{
  "n_head": 6,
  "d_mlp": 256,
  "rope_fraction": 0.5,
  "qk_norm": true,
  "attn_scale": 0.297,
  "bias": "none",
  "init_std_qkv": 0.053,
  "beta1": 0.9,
  "warmup_steps": 238,
  "doc_mask": true,
  "dataset": "wikipedia_en"
}
Each number is 128 + 32 x the weight over its row's rms, rounded and kept within 0 to 255. Layers, rows and columns count from 0. Numbers have three digits each. The size before them is the row's rms in percent of the matrix's.

# q: layer 4 attention query, 192x96, rms 0.196, rows 0-64, columns 0-47
# k: layer 4 attention key, 192x96, rms 0.188, rows 0-63, columns 0-47
# v: layer 4 attention value, 192x96, rms 0.171, rows 0-63, columns 0-47
# o: layer 4 attention output (transposed), 192x96, rms 0.17, rows 0-63, columns 0-47
q0 053:167164112178116119092130100152118082132132107192134131113130199127144129144132104168118130174060103121173151125113147123113143078139051158143079
k0 092:115111141131088049202054099156100124105086097167140121197131072128129108128123097146101103121177119083158116081112100144129111118137115151123153
q1 089:159095077108143133154122142107155170107086119137105211198070103139105197142133060121163156132104188121089069099168138110130120127159134122110139
k1 072:118102107134107111149192114064154151123147110106079066196106098075134114118154127091074086108138130097078110177185110135088105153179201070169145
q2 105:125170199107147142086079135151097088147131133147159082093181140151159104117135122128153130138115139161183181126124108175109142129068105118145109
k2 096:151125123165152147119108138109114107136073149171206184139109204175155129138105127169132166160127158104171141139103134150189116083093099185094156
q3 105:133091060106081090179124108110148145136114133132089167143113108097113127152132160073102146130144096108117063121154130075162084141154148168129114
k3 093:078171141104127144091171107125196159166154105140075105102146106080105116131173166090129071102166116196114106134120146088168125181149159083144157
q4 164:102091112091087101147125139129188150157092139114081119145146121106132066164133164065126149124151103124163077139118133102168086160168166156169109
k4 095:070126138132117134158142158149169132113119162122067110133120085087103158147166159077120136102165103139115137103133161093115140205126143080111103
q5 114:095159115097081141119143130125183166091152157149093111114104132094125092165132130085158103084158150099104099164140172081152081173125205126169118
k5 143:060135122109092093166098126157143139123110134111069133140129117098094136181160133077109129130175105126088149143080121098117109181162126100165121
q6 087:116094145094179097128069110164173153125119132100100084141122145147112083123083130129114125170109131147206133123144156093159110154110144174170153
k6 086:156123131136201160106104141089145170085175120193169128135088141132143113070138163167160164161152116166143156102167183105126174176124134072090110
q7 084:159187080162161136111106181077137111184172129127147153135117154149137121108117152118131123114097088160127077162101122133122149153159140160098172
k7 099:130129105128217099175174134167121086088130167077146159157131085124148125131101184163181093082121131109155090125104136091092131069089116127100152
q8 053:119118149136131104182112076120137111075194137143157116012146087125127076094157167121138142100142093091161116118142189146117116071106130142177158
k8 111:132148090176160167142127114155091126094120108043074159110114157165076166111144160140193107102136125131126152155084149114069135149117151096117103
q9 091:172127132185095151091107016125139058140105186164165126099140143130102151117120131169122174180094099112161131115080117104143134115081081156147147
k9 073:142154132117124095149117131151139140149123072127086142166142104170075084093164146124157094118140163160135107126134123145029156148180179069160116
q10 106:079151177102186108148165137118086170152152121109082095122130148121091070149150170120107073089140141129126143161085130106120117147130157059120105
k10 078:188054152158116109159107095157129085085080176079143133136104144119126123140096107117157130128107133099106159108099097209064111084065102131105099
q11 100:179134117117123185082093154108095085100102147151161122127118104165150171110122113135173201150108153165121168072168107167074159100129128134082163
k11 112:144177134117158151044136127075120128127158105181183150131133191195156082104139111164125142143146121142125109146128111139170132093176095132152120
q12 092:182138022156163109170116127141125120145139159132097147138103074134133184107101136111138130123129115108118084091151205077113111128139116160109173
k12 078:074157155104151148049123141084148121191154125161092106083125178117146068132187163121143130135160124176067128126129115115180123194144143089152130
q13 137:070042107086062092148122131109154150133091114146117160157123130088096105179153115098126104106142129088128122189088125141178087132193152155159121
k13 074:091141117123144138097089114101188124101147218148138111084138166112127135130174055092091084135131169137079182146148213135158149197126171083083122
q14 087:169159122145141131078129127168151102187153153130114050118128153101153125140108127111136200138108123152142080115216111087080122145048097109076168
k14 087:164148112098131142130130163133081081154121100109164157193058052119153156133123141123164212144113094141152138057132040142093183067154074151138121
q15 091:108061113108150129194102099123121132141095087090127149191192129144083086103107085163144114154087177103153162161093109129110127111141139129130092
k15 077:157126114148155084110164095070174164163145103164169125150108098150157188117100174178116150112125180137127161140137162114093173137180162120133093
q16 106:129089179078118126143129074155140082113109124117140138168161094118097086180131109102124148119098136082157179129098111099169126104139099173154144
k16 085:101149151157141147023096124079139152182165152184139078105133154134146080088162125137134158159077156161113200129194132160188157191122114088100118
q17 084:136108134086108072160112089126121156142133100068112119120144164129138088111132101160150073070114131113106196180048078186107160098173148127154070
k17 095:162077129142142113142228096169165089141127143129122155105117115113095149117099137101141132075094155095097116147103138091142084139080136097107113
q18 092:099148122122151130176139117151095169118097068119126140093162129131080158129193193159142186120147139133193123113172162128152156107166135101142144
k18 091:137139144122161155088095186104152142128118114133099109115086230120113185163158156164136144131176104138125084156127148122118145154165094129117091
q19 067:084120143161133095143177128164130167126128139154132077105162113104071153111152136113162061133105114062103182122099143110174158121153155082137101
k19 116:112121150097098119113084126146174167143085140167125118106165197089147067165128098144099096148151163113087120175108131102183131164136150121129128
q20 063:172169092116086121124110082178154140157120182123117087134118102068120201133196162103087160139136084130127118100168139112044104155126144087088161
k20 115:152102145133090128125136115103180133103112139129141146190149160112161147194160110115146117124183158090096073148113058090141100111165156155148048
q21 082:096148086168150197147088088130162142136179201181176157086118101110122125109132188078185112092143100138126149136132196103159113156095179174203126
k21 087:085098177110133139131092115113104152170083165123127128153201199170107134123097160151138096164153023140112140060153101154118137149115104087091085
q22 086:102131088144170148141090106131187141141131197141155079097087153112111098086049069137094092082103099118109162189149154090108126165080164151113116
k22 086:133090176093167125179131081142151162119103159119193190203095155092093114149147136133171160151137153092102150082093144128095129119092132096102104
q23 081:090030142107113095138080130112123143109121087160143110130142186148130094109146126151153157166166131112196146158092080139169125118168112168155097
k23 083:145158101157142189073133157145172144081109124141143108110080166110113158085105123194149130108131172161146146109121220160130170149085174091101159
q24 077:115139115200194104114093137108168128126107118143149109198117108130103162138102116112096170192139154225143128159148165098124160173094103099113118
k24 098:169167114090146089098091183125096148122141165103141144144057096153199136145118199133182091129146167173161105156112102102065125088050169107117155
q25 092:132084205071101120094063099152173107132154152164139068147166116118146075142132146088109183166118133118174161110122102123147110160114101157157134
k25 072:138163164140150161062115153104165122110117156169152095153095141147167136124127148153148166146110162149116187083167107132154192146097113072088123
q26 082:086103149101094160061120163111122101095092171195161138049091157112136152168146137123180113082116115101183172109126102169199088136123110177166164
k26 094:083158106128169175140115155145060119077142162122139130138140146143119139146167093124171169116118134144118160063177168179117164093124103063061129
q27 075:111033145085127105112100151114129118176093105135131159157155126141125092168144137139159147174095120117182148113062099136114131138148130199171106
k27 079:131166102138205129051189152087132161090187108160165098102102095135158138108127137172125130107132169178147165111129186142120173168110119095118118
q28 070:126161073159159148118179128086157084134114170087130138142112081089172181127152125116087100115102134169108093148177147108070107104127123146122149
k28 112:146121134125171095155153136158064102129193144113147198165075074105164146149143121129193148108126115120137117105159111085070099074091140095060106
q29 079:101112141098150095094094108137134131157116126121143080095162121126151031129115167129161125130119110122156194180105111200138107110155181173125119
k29 101:156135139145177137172165141150137092082136151122148141105111124139125165108101151121145175087107111104132143082093128100101137100048124063091129
q30 100:161170114116102123171191066084139122087192109174126122150148118116121116123138092177114097092131153087144096185151172106091086105161123111148136
k30 086:108103195164133094130104113134130102183145088111103141208130185106146139165133088110165129151128099120098182218125059158120111131133163151173137
q31 088:140131144091086099062081162150116135163111166101098109099106139174191128173122177131118179194141083166158139070098073167136129163122116179150137
k31 083:150178078112147177072156138093135122091197134140116096063113079147126113056115166123132117116153144157156115092156162141141148136113110097082149
v0 095:154081145121089125172095121178145121126101211090129158119078166108141192096135180125114168156083081149092233144152151065108143141089138146140129
o0 081:117177112115162145148127111098133121088144107082178170166100155146124130091156133155145131123113116157149163153169145131196175102116090071088166
v1 109:128143097101079085135099178140137158135122093142132149134137127165144122145147105123108084131103183100115182121164097192141197134098081073096193
o1 097:137156130120168151199113121152125121114107119154142110080143134126126111092101133106102152123096140097158118129153144050098115190145125115089139
v2 088:125091136117124126202082104115102130122096131065115134099111124171066088142106127166100048131008120143151137102112126112099209140108092108163135
o2 093:122184142097134132132103153129138173108096171158156089140116074145132167111145196092142175154140145112136177084192138149157122145142117090102150
v3 088:125068191113115149107069124090114135180094120145112112163135165104163078095153076088100155157142141114113125099120133152121147132109113203110091
o3 092:125128093136177129085069122142105079178124059108110115150100141161126144129127105124118210129059116117155151183112132147131141128153150172142114
v4 082:133206107143142173169137152092109208101106184132131094108106100139109142109134159152188115153095161156135150068129144023108136135165143099073120
o4 093:128153086105137132159103125161145084076154169110142128133134142129095126122166103108161104138113151139057082185162196066142095147119147087096147
v5 106:125134177086130154094127126145121131165130118137127104134122103137162085122152203119100185105090125078136107072109062137127058125153109087121187
o5 100:083122053121123090089126150088092156152155144146138140128105100115140132145151112132134115131186074174047183129098148074153164147141115117153144
v6 086:119186048133133181066134117061133153117214159170143114108119125135172111096132128137138115148135118166134119176190132124148168135122112079145143
o6 093:130153096164193171190158087154170142164129133121138100096127127100134092125071127168128155073104122103108038164163115073168144119151176119081132
v7 099:113154094127129150135163144063157155148109097128114144143141022160149130121112137122142138138132231177121119125183149096070107124131145079105114
o7 108:160130089161159127163169082113140120124113130127159141102143121135124124105125107197125106143103079104104054165185128000116128088140137099134074
v8 093:123199084150165143097153165096170147115169140164131108111108115145116122105138152131160113134109190162146118119178188105117207145155144080123111
o8 099:133168092159169153161176060146157155171138117104129123097142112122101076107112138158095146091114106136116043146175088049120112075146150128121161
v9 080:099114165116102121158119085084157169115146111124121158142189000121092120125129079129134056124113140129077098112112139091126103132169165170123104
o9 086:185102162074109125154123160126168169159113097124073161148113145167095135067130105104097140146130110152117115085101105111107107105076093144127088
v10 090:137108070080076129087141170086147084134063110122128139170187119129147141172109127097158160153135211105152139141165137121121132118117121132175123
o10 107:075063174104144150131169080124129164167126095127104159120190157143098108102135120134136133103109066097127124126166095100123193127149149100132122
v11 082:134108067125144099097138150105126115144081197148150124148134176150115162140113043128109113121097135131154193169157107105126154122121107087096095
o11 091:091139145203155139192140105114127153109120074072063066136166140096125048110103135105132147105051139151148082156183120150122146154161151097120177
v12 094:135158138145107117156137123189152070128098117124095114118133123129149118093165189096104146154119018143097121125092158086129101140113118229153109
o12 102:073086069135083082103131068045119109111175094098090186143128127118131141106195121104139115133087092173132110108091130119109156117158136119056126
v13 098:132197132132126171035120162096155107163187138135123157122108165154172114076150095142146139130122158202088148145183158145127166108145124108124139
o13 093:154145107173214145128133088156138135166134095133114092096110126153139091093092115202111153109100120137133049167132135087122144086131152157129131
v14 094:150129076116169117061158160129144155163176109163101133130091111172168108139120135154134072116162137099104130144140110106155122112156156136191144
o14 092:085118177113098103102126140146092139072161105100107138132176148141139077152081106145178137083139116154111098195115077134128073103127094167136159
v15 079:095159108146121180176185083127122170118153142127084124100162148079112076072134178101133145128174071177066140165063182087152082132139128176146140
o15 097:140117087127094193111059146111090074178163132135138195149102198117155113193129123120159152156134176136111086129133150128107123156089091126141098
v16 111:141158082123076116055126149154118141105093097167111136122149109131167116106104112152102042120182087173129160131138128078145072128128078178162127
o16 100:067137159089101115089110138121149136168174097176091071103112163127147087133115134151126130129084174186173145109157053126134140150126079075136124
v17 086:142135126115103087142107201057105150064079131159157135153107145129090169058157116131123114146151127114169139153087173159101098136108151142110104
o17 097:094148104158138156112082122150111062181150164139145101093131158157156125166121176122151159137116151199184147146127163109118147184143068107104162
v18 080:143140134126152132154086105093089108038059149121158133111132088151099123132084113161102100096070116137220077157150153103153129119132057102096177
o18 085:159147139036126116137079154135164145128108124174095083126128113141109084098144170125141135166123136159168130102182118124127158143123187078118153
v19 084:152071137113101060144100067121117134158123094177167149132181089115158120144118107127154150122166054062095107105118034161132074121123134168102079
o19 092:089057163104116101175093161127109138164130079164122130143139170133142172133150146150145131139143118113138147113092106189161126184144141176146040
v20 082:159095130139132098130135191121104150097128154139161118144109105123119186105095096162108148179145200085147115129148167086110190117122163110103109
o20 084:162132118141181196100107123114105063111119224100197117093118179131097130138108132178134161110110151124188132169143190091127110067103105162097153
v21 088:162153061065133057075140119097156100104190142142145121123137178087137134110128119126125169147163198084140149193125137111160078106119172124156114
o21 097:125103137144180164130151140105163112127113086144150156152146095152109113147088072160090182121137107104200107143110081168111169085114116164154101
v22 083:139100125096138093113111069142134165086073119150130093148172111105144084156123116112102153109175124139080089127100054081157107107172112142163142
o22 088:133100166090114125140089142165113122191125036121117176124113171133141100178092103134134113149176145126144162139111040171115138109117128155143098
v23 099:147154115104154108059176107036149125161135116193172168141141092148179122142108086153140109122173097124134065155126085135156125117152114154112100
o23 103:100172134133110180100155164139191153167112114143171109062133092111149101083124146166150161106139232177122160101134139146116151159070122153166098
v24 093:117171108149143156165097142117123106104210097082097110136143093137117073129113160126077113144105139088137145170172158113123139128178106098045177
o24 097:122143091148114111088189097137172113120125125146223092150168109084151143053071105132146111084167120141107130153126126162178165147113169115084136
v25 083:128155181079101125099172166123133131138131107123141122081157098185114076171120139171125067074115128105176122090166073104087192100163091131108114
o25 095:179099089090078122113134117108172161110138099095121118175139094120161113104119134138040086131123072149114102133175136135143138142178159158128109
v26 082:120184113226212199127163131163113140115134082091087119138115135096112155151145113150137083151115174141117117137100180116140132138201177123103118
o26 089:130117104108074103066153120130162124084125162112119115140172125152096130185100086099132141110164126133089122197139127154075067206149109114132141
v27 080:116107125217138124192189088134128109100138085094093176127150036114120168109122091172093098102183131106090172186099140134167089104136119155075121
o27 103:159121206123106073095098130200110133087125149104140122155135208121080110111086124164112200107121131108231120118111104161106122129105084168082140
v28 095:132201106147124189095144184090157132147162109119145128132128098128148090138122142136144108153135183107158056130211139143118130115143138085091148
o28 096:145132107138158131137215071164203150155104121099078131118136092083106064090111122174124140091113093094092098135144098118126156064153175111184117
v29 096:124193071126139140113120148152137148090109127183154152143131158103203109120186189123133113127162080167087131105096162091165176119183182138140129
o29 092:091112124137094164147113129098159154142154070154086140059154118108085087129140145106171163179145135130112113116142065090139100154070111139166116
v30 095:119173090138167159144141191100134157093162108126125127064098156140097164112125108148155104117120183154107076107140179083054161145147187070114092
o30 106:230096134155187105111149164110122046092125166165105109185114125170133141187092104113127153164127145101130096180157135139105124088158066125099104
v31 087:093125178161152086123144155123120081183106083127092135153122063115181122107154077163138197106148114111119164143091121194110118128146140167121050
o31 088:149117104164185133110126151103078114096129120144123148145068151158143173109121090133094072182142134127135142139109157136061188095183132132090110
q32 104:133110156089060142145074091090151135211097118168122043147168189155154085157152169105157106139124192108153120090144089123099126102155139121101088
k32 085:127148174062098110159083108095102176120128130160119105124200178151163087152131110119133059100169156130151129084146142101152125183123151143115083
q33 072:101121157142207097197178101172087148048145121109077111111171113106138112121176121109051115123127111089123113162140111081142124107129155140162097
k33 083:092082193137192092179108105121099171074154145121083148095182144154072098159163106112142096155125151128145148173165142075094141157144121124170121
q34 105:159151144158178144105126158117105125140139127107136128039118092144115140068092149175131095161112131141089133107108127200136138166113140117155166
k34 105:120088138157174149156141171101104089139139170113082095076161127174116129099076152142157095173118135145139129054095161118135168127082138144116120
q35 086:153102159087090100097118137144161118114146204114164134159160151095135120165110168055027116096196122110171115119119098093174091116184143116111120
k35 071:158155097167142119153090117068112114132168152138173164199137123121128153143062210138114133116142094123154118100109123111138087113180127147076135
q36 079:090158123155186155119144140096090143103132055090117176121121138155111143046129114170160147192063141194092137102151174151069152145085109082130153
k36 072:165109208134184111126167137185095134083136063104073123089127126153130096068139101205149116116148175142139116162139135137119126066083128120130110
q37 114:084070141092156128165141082087176184140093084133130125210172130132127155158077108116121076099136139127136139166155118105133099111154150135108105
k37 151:072092152063133092132148105123158152137142088169113120166136102092117097139105101099105086108155114075137120238107128128169061133181110152131111
q38 096:108127118156138089188101127114136183096124086127132164141143124073142133160099168130090133132166095059160118115109100099155108147201153150196157
k38 112:093111127152134095139073146140126201101111029122116177147099116072095093141123132093116170104156137106135099126101095147115172158165162134156135
q39 094:112104101124101168128162114047139126110147148130174156124171110142199120165080126119146166136093126129071145125197205049119165138104092159120093
k39 091:073141115135158104141142170081149135115164147142176158119163018138174114161109086154126178128083160152109120114190142118095147095112124141098127
q40 078:100153141055134174082085109071114140179152118118160148099177179168134101126119192124114200100110169114143129124141085125167137160124210142112154
k40 093:128053150087113133115062151117098163152121113179148135107160180106171146120080118111146165143107121085093096131123122095160132147139107176135137
q41 101:108092123074075127136153112100181114125129124145148116167139097127137109165133129093140144155116168110154164106155106070141117094167139127135019
k41 115:109144117087092111125130100123132166150138116171172128157085088142133069168148144097167139128142119061109092172142080103147122153167167133120056
q42 072:135121085143144122202116111127144142118157089125128133159171110162127106155136102091135096134139089122149064184126169082121108162126209111121034
k42 072:111092139096129164175101086143145173160115093120104108168160123143108110184128154083180128128148109113172095202157033123159105186127151109114069
q43 115:163144128128155183113131144113105117106128161096118058089120139186119125103118164128175153165105134164114119098138128178136141171096117091130154
k43 110:166128130160222151141107146123098126105144165110106113049174134183114148117123142125155125172086122159128125091101179132111175130108091134103140
q44 109:133148125087089096151159102162163109156137143104057119129150132121109069145119132057072117109193099125130081178105146098146106134175174121166119
k44 109:102160166114068086153139124114159137151104101146085117147123136097115089182158103053079096107150103108100069172139119158186117156166179121109128
q45 135:111094154082058068095144185190168087135136144118115134125103130082128145169159151108137125098193142118129123160098165087158080146129188158148162
k45 096:089128113131112094097069174154137072094142165141126127171107117113135162115126158086140169155194101143092137144127183084127085134125157141114177
q46 096:120157131136105162183157144090169130160113144144133153164169118114115159128148079122157124027114073049158114136102148115159116150150090108128165
k46 101:148130080202108163190128108089130149080128109107122180133096094114108189113119075158138151088110179101152147132135112105114140135118074150130173
q47 100:143146107116187145102088095123100080165164155111112158121111163153101133152149148105104141181138167191152108175099126135131122160068090125137123
k47 108:153156141133141163097104084082157128194106142103090153099176140115115173178181202104103098133148161193131147117128076152144147185114079121122082
q48 097:110077131106199130145174105141095184248139120144132126195104125159137145131142143106076112076153053094114129116149111120073124132100103081065154
k48 102:095126119124181033173135107132134162193143088137093140135134142152092149093131155106114122116122079149117144179169105101070119150120083117121075
q49 106:151162149113086174128100165128138092094126156117146123104140120183113197158194164107168134144173203129103106122134134159131126137066129107131092
k49 102:105154144103152162168086168138155127143127165132147172131134104117204152156210160079111126178133142074083129104105118127142101127118081131093091
q50 090:060125134113111129136141130130123154165108126175142202114139121154156141144126157142131105141137135150049099153108150102124114148135127096077133
k50 092:057107089165180140140149105113137125143099092136148201146086120131135143107118159174123162196098121165138166141171166130088077118092114067088149
q51 114:102153186072071168073161159235136153176113161116099063076174091073091105134177164104121127101117132120116125131096137141128146148120102139144168
k51 092:097128131130132123107153202169115132119114232066127112109109117088134107134104146093108090144105112160120101116108190120137153121108110142082145
q52 092:121113113115124076113126167128097147158103169128151184081145173121102091081154136152134109100125152087129158133108157137203111149123102102115189
k52 093:143108125155111162136166144094081097137098148158144165091163155108104128034072178153163147137128120101105168134127159118192135130151107099110141
q53 095:129130175163155151137171200109166119114099134154176187130081043174127105118175181095179155158118099137118148089122143071137175107157148168084167
k53 113:088101140075129134121173161180129071119149122135100169109159090124126127134111113138184134128139119055076086096099135107110118102122195148114087
q54 097:192075152114147130102077150103125174103134170118089068087145138097125154148166149127084104204153129142112174106096083097136142062128132121127133
k54 099:190125097104174142115117180133109129125169114088103130152219146162089092146148133096117095171135119103094110087092112108136184081106147143089143
q55 092:110130115147148164169136113106132144148085119103109086118084161173135109100060126074066149164049087168160117162172110121125120124162114137061119
k55 108:136171168062112144113185114157124148164131070095035067105149138122124132134080103098088124076124088152119077179139157138160094159137162122149124
q56 096:147120099110068076167132179111115099070146124118139140122125169149156098111138154118126153140154111097133093099172170156125141134165172101081121
k56 104:144142106107077073148156113161109136092132130127123109136163155130149138133190100123114198136139099112122085076193106147114129133129162086075158
q57 105:069119159139113168117096105132129109150130145166158185117054154129109138099134111127174090135122125120110211142132162079114124070101163108067116
k57 108:110127170150119146108100114212125088094145160185122167142128084084138128110113159119156133126148163184127206117160108135079119090071154088080119
q58 103:109116100132151152140123119142120200109089123131134127182082155165086184091119197108144133146121156144176106094150106137148096145079148094137084
k58 102:127148154119130147164114121136143171194085098134083125138154152119104147128124189119108126039164143109106093121142112150151089160084131115154054
q59 098:124101105125148094114116103125124119053150139170192145153108134122146086100134110082139149107112118055135128146165130096145180097130095060088196
k59 098:121117157079109104131128092209079090133119117133107153131137113106133110121060059106118128105104141077106165164104125108167174081160115104063146
q60 109:144163163132109086062158091161139153106112124075062035149156086133127064125109106123099174109129099187184137121103131127116124119066170114197178
k60 105:124142156156068100096123110095118160135109155083081062126162151199130077143084137063130047101122126186155149098106179101142128144143132127184105
q61 104:127151127132141174163126097075103167086116112185181163157145168151169133104116076102176137155137123086164116131135114087112142091113064142111071
k61 091:165176147120099177133169118162097149147178077150132160140134091133178106108146085129123167063177170098114093161110091198099157099153131145092111
q62 092:115147178151172116147071117152123062103118059110141114159126151153122116157108079136091084134112106074107089172108122135144191045179116129112098
k62 119:143158138164130109136115083176099143138166070109116139137115088195122108148102106123108084153069073116141094166050138096178154107177142179116124
q63 101:104154065103102126098096090148165080106136146117123136102196088129163127155091142143123145142120147132101209114135216170126151135114170164132159
k63 094:110144085163140130116141113087151149105128147162188145096152090158176131147086140165133118161111118131147177068184228167130164101126130137128153
v32 096:132131091105101110134131116083138151142166152124112167084106140120184142115172156142104198142076136098092103197112157185145141105148129125103146
o32 109:108122105101110140130095118101140150134097153110147155188113144093077109100116116140196170122157138126122148174107168140126097166147041141049127
v33 117:128161123107125223098081170142126190124157130119088101096167083130132087133109106114097159126147074133142113075140125091118148166144149062095142
o33 133:094141133103128147095127138115073127059109128146139179144149086130054099173138117119114148110159156131168105134137141194148136197097093115108186
v34 113:137155106113122116091081138150129111085105198137130082122141146110115143110112090148164144117145061062165186092104113087110125098143129109178154
o34 117:118089179145121143159088034133130100126118141146101095137118097158143127148172087120114174112153088129148052118149077131108085116128107101140125
v35 091:127146128126119131073127138123105161088178109131128160144062171117099161122180123136133117137160188202170109150165168138136171097155141181099087
o35 108:128192163057132168085176133130110145127174111118177140201076151154096108092146116107110138164106191154157115136132096106111134114143134114084077
v36 110:137145153121097148163171137190138080141082156141087098124157108108028099113167106138135164066140184138073110150130124139131126140117118160136149
o36 102:103111089072108115130107075053122154118126167136174115140107085128104147107088127099119129126153211139171086100100083083143149137134122074180123
v37 083:132168211124130123109106092154118144149057110130153120132122178153117087123162146111127156182084112114198143170129157109088091195098102199128134
o37 095:124094119089092155132139080115164080104085086092056076154070137109129135106139126096138085182154167148161105148161170087118137064132115158105103
v38 101:087177165104136148152144122073141177141128092151103177179141122062165063111064160117107147174150164108108109108132128168187174172155111159078104
o38 111:110108074107153140122154100129113114167139089057085152132133172048093116126140193161132113157138162096080163107138168121138056131173089150091151
v39 103:070120107103140138128085107161107081134109117087121144118134132125160173145135073158134099157111171166145126175055174167145115143099185164146146
o39 108:119152156114137150115093083177147140147133116116161138113120152105058052092102095122137094123075146143138134106141141084144147153089142169140148
v40 099:168170108138129142131092150092151106122181151144131110148101129159103130131155177156167172145099171117189150099151197183169129187082121129120152
o40 121:143085115148132186124172080143182132082114154121156147100211106140098095138091185138143135123133135131142092184146149125165152146088050069128067
v41 109:155101172157107105115095177088096076119142117106146154165119128130125175132124124130131159144120143141155145181148152128150153108093122086104169
o41 120:145169048113125127134138100129153107159083149104161145145132168118112065120089141146154114123122090157124127112123082084111161151091120073154113
v42 110:157099161135110163110108091098106067060144111149159166115094153085161100125103103104082126157128104125034191112129128092136139124150125170168103
o42 103:162082121105131132112195098122165104160148047089148094140129115141154155143101192130111090129091118104130097140147134156119141160167123116080119
v43 096:153139167096116154152160038082158098121059061136127123146138123116095116114154153135088124180149163087124085120094117129140111127148218109107062
o43 093:111122102165109213113145067144170144135072106143108144117091109115059158155122152112148128135127152106094162177052153143121125139185102131114124
v44 098:093102132113134119126137204116128098089136163115129105130132162141138134147087157126106139102138161104144196103129118135123141111094054131144156
o44 104:146119101103092102166213161113115161095194100154216151178088113161126172124141126106091165114113050121119172081189101155057126098160164127134130
v45 108:130127095076114133133122134180129096077105124143107103158135102141159105142176060137161123084146164150084120183152067177103148142079112072154127
o45 111:110158133087109058130197103151080126139124153124105149175072130144158117105140108138112202104135103134121112116123097132110100054162178066063117
v46 091:159106131137140119141079123125091135096149042131150209168136097110084140142111126141157087170165107121154094136123110088100125097103128077140145
o46 112:177190130181111053109108146113113095122129114113147124116147165125149184114114145163130143120200132075158146103055115102114099102101143149120167
v47 109:162131080135144096125124159119145074080129137128136125168173118108098174136088068128204091106128145118163170221190134077130127136105176060117109
o47 101:062160126073177158153114170104141134101051156167154109137199104135101104157171106142159096084148179165120109112185142113120108118104147089174129
v48 090:154136110076142163083157130181165157103102108133120110083105073084145127117154151168139164115153163164107179176110126144113175164156137166096085
o48 105:162107120097125181085127116148122214087131150154122127137112130134084092140119130155129127133117148121122093123171136147104165119155124135140143
v49 094:135144111183143139081082178184118103107122126112123184158144143101151133117138098132138100043109153064110117218077159147114094141142169104116112
o49 102:141140141131130101151169096091158097136170193121114101121133154145120119037163108140121110103146161138145124136088057124146109122136101142175151
v50 112:147114149056096152164125160161103117109052136138143087077089109162128090131172147131174150135153209159143144135142167068123135151114155215116102
o50 107:103174152147114114133171153167124108149122172121110180100072058138121125153089126106122184091102177188156129089078128123119137111180128126122195
v51 141:111098237115157103143121099122139159100069119131165137201087097144139117131104073119127111121057169136125097086121077108131116139140134136116115
o51 093:123092134183138138142138096160107090128058094085118174110129127130103137162131079088086029132158132109106123084046164149106116096082117128138113
v52 107:128075167121095111146138069103149136154140134123096148130132226142126137122129132106117119046148112105053108119118113127091143134113215126127119
o52 107:078155170174099112100171103148178091184081068172162144089142139097169202154118126071148143145165135100141163112109121147078057108190122158118130
v53 099:102119101140138157159124158176121150159071171144118091109129110124121160127106137143143106092139079153038073118132103117131125107120181174127170
o53 105:131078144133156137175170145204113092140122163187111116082177087178100195112066105098140147063113081125069156112086167140098140122164132102136142
v54 102:138139160159149118118112180147099093145139119119180146129072094131136150171123158159137127146187148088087162115151201103119135136086108145131190
o54 108:155121194159135140130191089122142141142155071090124163120117104152133135118131120120167191148080141118117100139135121069084112127088145152151182
v55 096:060145161102148137111116181150120077131100150069148139165130122131092096127061097110077074172131089159133090125121124161099149088139119183148092
o55 111:087159136084109099172129097108110126139157163115116076123120126189198124080080075091110045138076140132163093110121102115140085134143204162091112
v56 077:149154131093118149096130141161106179130131058127127135101094130090113167119179134149137100130158162138108114094133139159164131126139168168037069
o56 096:126076161152142137082204145078110136124164140096137132167123149144142153093129141118087162148172164149139141142176114065144203121157158088095045
v57 101:102119133185157103134164071113113190156136086113146147153092171136126128140054135112093146200156166144176110125125121130155103145164112174151113
o57 096:098144106101137155148165096132129073173146066118124095143045140100135099168070131096129123252138164162137163156103144093139150108150142117104111
v58 102:122160143134155142148054149159099048101086233126176155178123078141103133112109117133159107151176090164164124126128133138110109080093102075144201
o58 108:195172112112142124141153137124095073122143193091075150171205127130131130110196100135145103090104154117115101115116107101100160084106131085150152
v59 122:119132094208121158162125150158079058148117157158152124104067178093146121152157088133149114134093138099095159140137156083126151074156104162166138
o59 101:144160152099156069139160113152134116175131148082146098149125123165164153094134255131175246182126084130144145154136101102175092146112121161082134
v60 104:112129155157136110172136074163128112070137062110169145158157115152187068130055112117155158145165149093104093150131142129131119179154077130114063
o60 110:111058120206143133126113086092159112164149076155094169172111124138117155083145115108129103180115132162103120143189151117129070210194134142100127
v61 098:128100082155140086183086104111156137161090143170144146141127077094166101105051143138167111098122082116146157057114129124093095120137127083147171
o61 106:129146125129137146121110139153060091104196088154094127099110148158113177176157073128090099103128078132126102124123138133095135139101161103192187
v62 099:128148112151150127135116108183121073045129102095093154177129098119092134119136103087099106134128080171093032148125155186137099117113096082130155
o62 108:141117129149094075107140138109101155122148093065120149168147156125123106116172075076127093096124177140112124090120087135180116129116136100138119
v63 093:154133092141122076183067106154125102124094196160097140075107121164124078120113069106148089108100054140062069100120131126120122115082104052155174
o63 111:194147162127153109145113128174140135144121103165121142085122168170147148129100056130141096088172141151142167111153167156115110142074131156125148
q64 106:123115186086117058170159135144118157110142126120113105162165098135143148187092168071147132114170133103184143165141076095134082101131177120189108